Each number is 128 + 32 x the weight over its row's rms, rounded and kept within 0 to 255. Layers, rows and columns count from 0. Numbers have three digits each. The size before them is the row's rms in percent of the matrix's.

# down: layer 6 MLP down (transposed), 512x256, rms 0.201, rows 48-78, columns 0-63
# gate: layer 6 MLP gate, 512x256, rms 0.196, rows 49-79, columns 0-63
# up: layer 6 MLP up, 512x256, rms 0.209, rows 49-79, columns 0-63
down48 100:133120178198130166052132140123159116089148139087146116075180180118128139094186086187128098159137142132139129072151155074160129096185141118151169123101142143122113089183068114104103129122130178
gate49 101:112101103151106104095099183116177097137104132153153084147155137114125142151099090124128114108100148172091164053109122121182120123105125120101077087075097123093107115090111164151115178117111091
up49 100:134149104117129116137103066149148140101144140125170114122153129129096152120136156109180112115124159147158148125123155156100115121129082138145155191150160190119166089121193099052131028115166173
down49 104:061176144140101126117135121080115126107099133131133161135094128073126121210090120156091107121107077075106111145138164131096143094152121119121203206097102166129092158142099141099095103112137137
gate50 104:167121147142062089103098108139161109136123153153118087126149071102127103073098138157176157086069110100148174169117146172107096214120149181084121108047102124111131120121120129111156134089104124
up50 099:068141088150157135110128114149138130148134110115121110163187191167103094133117173113101085144163143109154158145123068174107087163087106147163164081119173159132157152091108128151125098114073089
down50 100:131068123082074165121067152157200109109157159153118165155149123121125170104119129149121098112140084092173126062107137139109137082070098149101100132118107149111138104170108124113117123109151079
gate51 098:156093134111100140182119175151161122174107131132103102120087081150097140132169136159089103167127126169160126170174138157175135100117143097170129073116134125105183109097126085104131094102111171
up51 094:160071121126152057154063120150066159100150163154105161112121147102118108169190126084145121098154134085059077167099216137111127128142137143073143143088136193153145152093096111152153169094065082
down51 097:167188158131106188123149162120164205120152126143087138165136099127107115206120153145031102120139147160126126110126129096138145133162161148099135123052154136167059110143126102086116157134080087
gate52 104:106132142174094111111140079119176113104155117128144093099161162093108087151099124094092132139142097185186159158101073110142130120160155130115192154114135145116100093158077122101142108124175205
up52 105:150101186172101157115149161129135163166132141149110110163107138134158099141130194086122181098122115164137062139117104077103119139113120079113124149103069104114093132131120137122140123170073134
down52 103:120139101139125126196147162117136126122130167112126103090127082098092090119100189128170106172145092143098076121188118083108175090176093064090163097063121107115139155119099144117134129138119085
gate53 096:165087131099125065085115125121130107175064118106126129111095199172086086163137174142157090125184186089151125143138095151116086107155141119124129135103108132018155107098115144159137137090094149
up53 102:095054105191184054129138067158155133109128123157188145160131081107100131128070035108117113130123111165184174148110124182166160157093132097123081178109134127133125084138143142114136146141132182
down53 102:176114131071121148076105171117145147094140106117127172207132121144097114073083117123145160143054135193130116169095165164101110038060147128114086119074118166080135085088148091115092189200128124
gate54 101:081080117165119129108198106143108117167086168140130134194146141105106128087099141173098099072130130101136160152122085104124201100147163106166107131128104062157163108109118132174142166163151128
up54 097:153105186123102091132144097095125070053116168101083082129199123109158106156125108143080144134111149109100146166134119154094143108108076105162142150109149088170201126142117082137138164190152171
down54 101:157086039146167102149100107132095135194098103165113114154145126125092107171136103122151097137128171095139141113110122120180144128123127130148150120115173174133048122123116136051124139197098090
gate55 098:104112093151112162083098183130128134151149164137103084157094131197128114162136161133112148050107145165098144123138093110114090099128086176133163120124141162128145131090156143086155097130154107
up55 095:128162121121160121181125150131143100138142093116093161194084124111150130133182105106135153093149124138091132102156149095147142115110160113139050129080166133108139167097121115149109110085131136
down55 102:213124156174141075133114105156162196186119140190147140135127065127132131095109086180209128181153093101134118125120129156110105190121175193159059142088059118152100161148177133149152158106110020
gate56 095:148110114148162125104083189141101101089030140107135134099126150142182068122166114143099189134103109087169120155091053063153130138158112120159130157160140124105126127147110108091080147120175129
up56 096:114139134201142113086095059094164104133101144081133103231125119165111123137141140164100097180124146139127150155163187129101127162094123105157129095148130128146112109117115119147137093121158103
down56 093:139115145116085191127190147136105127141126169080148126187060089072123130173154111095167111143182150169126155107184136132135116094164134122110162126083162139144166126105055121122105159101141117
gate57 098:108100129148100135065078112113148077146090118166067105116126137161112111103123090177102084113113138142186150199058167123142148131177111152115119199128094163107178147143167142145133131069083181
up57 101:083129063106131140186166113056087209198131080133140131137080140107096176143139120096126147112123172117120132079179094083131143101128160130087219067141156111118153101148098111100084168115161080
down57 099:145164161099108156170069178154188080066139170148109117149103088119133219154101115088129091131145113123142131096101098119143137169119136107139095126193089141114163090188093180127140074128086105
gate58 099:097156203147136176149133174126097153148048132146142115185167117126124152143189119126105130099118135143067196144047097135091161122168169171131122145145169081117086195178164128088158149139213159
up58 097:130129128118102153192124169126148063152170147157120149141124164168115107098096083106091074123194125140111087165103122131093166186152154147181129164157047113058107160056156149143103137150144152
down58 095:149138138179167100151138090113095096129139176103099210083117157106098113181114117138152107125141075039221132064178114162096074185152119158106112110098176128108101112116115186140117094102102112
gate59 096:115121131107137064082081124141116104168046166120134083103172126088114133122101153079151145120162126187139096139111167146084130144128176101063114110114131144164129077125113115092089104102157088
up59 106:156143061087183147104106119136146183103141118105133106095111152114170194104196074118175134124116141118106156128144139108135155185112084107138193110181100113121145070136086133146139104124101109
down59 098:103136220095152150146086193116117082097124108090133140100167068108110131109078088128138126170087127125144169095115102125182106116114170071136124136127166093170108140120105090097117104137125093
gate60 099:092095116114079165155124175143100093090184125111083072156135129062055104136120172138123156138213169096110111146111067142121168178127138130169164121132029093115190064095110204062142115137144154
up60 103:113150128130149148136089131069168135107099051191137131133115119101157147137096095098167143124151143155109097105135172098174158101087121147179222095144111138137130137160124085095046151158139073
down60 101:080133099118113115103093121166061114097106091118118104139092124104137160137112175112093158173153098149092069173157177083125161110105122158125181198132093144092190074093099083176148186136165121
gate61 100:159158167157085102099084099183177100097149114130146135125108098176041107184093099101132084172127145182135095121099103130091146106104135140115118136119176149109185082143126111102110127096108135
up61 102:152095167142118188106177183082073143116108123065123142166129105122170087126171096123172120129140137067132105074095110123174152102113169003101136102136150129165144117151088185134095169155090087
down61 103:053187138130091085103090053213143091105099111149142126166136092164119123126113078117115133192081089168149122162062076111064108101153107141092107089119131138129126174136041087134146127152172161
gate62 103:118136111132101137119125175141147157173143122081117101110104156123113122112103169154129101134098106121075152108122144140094089163122084147168108102142203088113169165113138134106214056130129111
up62 099:107125132201172102127167133148133148115177182114155138141104138077113137201099087105176171139172126121134130104195156059110124146154143183177192158113129134141161169185112131166177069109127117
down62 098:154107103121056071165091111126142129083107117138181182077141154106138152171098058143141175134212158138136148162108152139099126081161118134153079167110116148232140148111164154134132114119122179
gate63 092:255144135139127131127131170054057038076142127153178117116097147101085151122091128118106155140148136018169165111149112105161140092087156125149147095201164182128161092143122153158102091127160116
up63 103:255135134131080147094195129078080076151139084140174120148116129131126140135122151132094098163140127050135140094118116172100108083104107142165138128140174166164153163126138120162147096129109129
down63 095:171136089133098094189212117000086249127115153140129158100099122119134120114150137164115080156126103000133089175119122156150126110138111125128121112115154143105110134160149105146092087145102158
gate64 097:138110128136086138099122105140055071146110099126101135146126076106153161121148128132158112102151086175095157148121130116115123209120097141124165180139174120105136146132103157241165168053113092
up64 096:105153124125148099108178132116117122143154131123146185151162118139140116137170085075129113112113128120143145185101144053105088161111071101131134144168087167120107181101140116216172183077112140
down64 096:159119205140110145151095059100125123102111137157154130128137176092105168154190067127114088138194133194149085162125104088118089108094120140140167161154101163152143125108111152199168103088149126
gate65 099:098098101141093172123119111112143064158149146157093132152168103116108173081124197092120139126101102137100148108096182084124088141177179130113101112132160150080142184119173124148137162112135126
up65 095:116145129137173145125114086135109176172093161129169155152082185156112162135080170184144089138167118064186113143131101093200163134128122119139189130118126125201076098070087194103156085075143108
down65 094:117067183111096175154129161123178086099157114148063148078148152131136115123155142174104129192144143255133101170095070095158101096152154087089119080146147126151127064156124103142174100121156133
gate66 101:154131120132153152050143133121122107129158124134177190137119139100031141134073133172134115127109128171166211108180172161160148143127134145090122134143137141129163128128138106110128166076086097
up66 102:157074149098166071184148134113149101095185082160175146105170127136102144149130138175119161085053132145163084106138113113141117066156128121099140142159107072159149123078138156088163152068065166
down66 105:148099102138154115111099172103104156123110173108112136213190087111103088111109139063133104142120158192100114101141160117147125139088144170091182074116133131130105130133141166109132150158156190
gate67 099:122084072161092127133146172174113142132126153109068166161111145104145122203122140137090092157072117100104138186041088127141136116120092089102159121144145067139074185085133073167128110123113195
up67 098:129136162094101098105098123082154140148106101126103073097158121149099074143084102114125105179187120099124114110082147146155163119114125101061146119127156181133162139122175152092070163137072140
down67 101:143141174106159151098149134092123143082123145131066111120148108156167165154141144133189141184100148136153179157178125144153084131157143121056100099166125154162080094139130141114126127111053177
gate68 097:084189120135090167118179165165102105160103136083156106100146056133112092127160074093103135167111087117135089092069105098135113145088146097140082164135137130107127151180149068108159139112144122
up68 095:155081114104107163133134108132123098187144081088099178205160116068155132173117103185095136113177083153135064127063134185096135165126149161099139105136122135145142198104154161074085112146120192
down68 095:210140118166132183106124137101191168163109126152079089158127088181167142113155137069144162192200138080102126145148122135111144129146092152099154059053129131171152147167123136127103155161150148
gate69 099:161155143115104169110119144137149154077061109187117091135159115183113132118051114150103135125154228114101068163122132179136073121132113130087166139137200096112098174126078118111119105157127128
up69 098:142133191152113128116120125115092111183091173157066076157159156117128170123041123129107144100132141190210095088120123110147138132130146161089123087159146124167091161185102155056116117203145127
down69 098:178097108095133168129131076124103120087063128113144126086194096145158149106121170105160211190120077113051180116175112118162178102135042111135069099117110163180122150171117068099118125135134129
gate70 095:055166111105087072079124208162150093126088154123155095135104113086142135119128135126118181154112103093106181117108104153142112112136101130128076173123120210149109119082159167146139108134115098
up70 094:101095125104136204146151165113127156151117146173088104146180104068199082169124117134167127164110080035126164106120229126165187114160177175130116102060132128121105162137181140150127159148097171
down70 099:215077175124159200119205164154098102161166133112148139120130213085127137113131174127132128179116079140134147101177063084134156154152102134100154094130116072124124067149141125090124054070136120
gate71 101:067172107155111101100085129108159144144136125064137106104094092111107114101178110162095151182117130125114093117160185104115149150111110131126145149146125129185087101173160144150098032125105086
up71 096:098121128176158113111092130132151051121188074151146083066132106118072106159111137120106146134132171111113139077170124152137140118136131078154158127091105137099114125130107125148172119196201147
down71 097:046122151085102130150184086112115145117145162117167090140170121097126106080171164173175114226149158169138134128094104116108140184155090131165126123130116136085080134196123155149139076132106109
gate72 098:147118154147128143100091127104111149105148122127159123090140027153110064137136131091128124110149108085132159167167085073062129182197106134150132184153155087175160130100112104117086143113088069
up72 094:139122135137155161124136107130125162127148146112100117077185111117167085109123151061129089137135123146148131107105124061110065113135119156108160132149092097109185141155101144067117113109052097
down72 093:182052148154135172112158056145084129156144145119106116128095149152117137086090106101076140109157137198070148089164120149115079110118146161111118162195100179128119125125149087143114160132100141
gate73 100:066157110149124174111181166100087154139147142093120146103091108127111153104115098132106125113112192132142123135094080151160125114151141144109098153150119056095178101156142127107166153128179118
up73 099:106120123112155175121171130099123113144100108120159088158180109075142117116209186107103139116148139137106118177122133068100113173194100085169123136151113142129104081071068178095104077125151145
down73 099:093154125212122094104100107199112116125136130090127135151158167139128106155075117131118147153093180135102085128164142102146143137165060162191129146158144113059153121147119090166158114118125120
gate74 094:129122114108167140158138159166138117110120155112139171209121137128141153134121138156088177133135159076134134187223144155075080119104143154135166143053163113135112167158123131068125164120087099
up74 093:098109170124110105139130044113134077185112128118122139066107162123113065145123136098185113140115118142092140161175123125117081154166186126116123141146128087146158140122147068097099081168140151
down74 090:099096149130131179095100134172169091082123134119110105118136106128160072096230120132143122162138118145073118111092153140152102102152113086128110120198131133122122109117145109192177096157126081
gate75 099:204176133172145055109157140164098133157167159175134123137140150140099101148117143131141130107144084150136085051115053124095138090133169155107144126090124127138141112097174080188135165144136097
up75 109:143109162119188089156049115116099118193064113143126108130186146093084145124124135163173134110109104139116173117133100114120093062124109138133121133140121184151134090099103095173128102091085125
down75 106:146096117160150080120107143155111159156157159092125208096099089111135114140072128119092083169177135147105076165191154143121154140131160122131168155125123117174167121118140155095092092117159137
gate76 101:147147109125103178119112086154126139113148115173083158105091135141162085132170144129163085165129105118099142137155145182159140160117118175164118122117103096140031132167178108118122157174130166
up76 100:086171104106064175147150140126179152130095146158119099142106059122175136143137171139128078076148117131127129185129182094110101087143157195177085130096160123156143104176186158148101074121120164
down76 100:138095089200154219162100161128123123145050113118135103106088139131124117151151109114136157156131135150135100140108135034113076096115082143120121151128133167097080134147188170122146120077109131
gate77 094:117173118149122120125127171141078121091115108076157167077133126093117128075097137183053154170122076144112114157101086159193152126092139137106145149143068194120110126160103160094149113087127176
up77 099:143121127100128102094109132106135158088132161115079135160119092115152099116153129109113109145140154123103170108087063098107124145191071170165050122208128112106142095131075155106138101112113127
down77 100:106126174065103150122107122157113091143134180115107132147103098193160134082131133185120137121137131131101148068151136163140140111121150162113113087199133128103132104121159126142057170169117170
gate78 105:185140166131166118119139125112098123094109074141131120153103145143108126174119106080179149112125096171168133161143090078185129151128087192131107107154117117131114146111114117148124153116102081
up78 099:088093066116173118175192134127128130134101070110137121139107160151161124098173209155105110090080170115123127148101142121077152116084104127104134098122131145109074144146136160121138117120087150
down78 101:113174132160169187084118114185107087129147107143155153074186153158177168120152142125088132193094127032138103166088145103072170152094129107102105107159176096111107108138145154137111073212110098
gate79 103:138160132167051105155172145169119123138110113152115126092146084125109092129098140154147132140132154124101126121112103181156125152071122161105106145113134093149155165060105109135150102136128093
up79 102:078097151169134145068115074125120138150146122126116141150162104129115151101139121130170148134127108112108159097128121103131067148089109103119096133129154155073118155154161069120118082059059140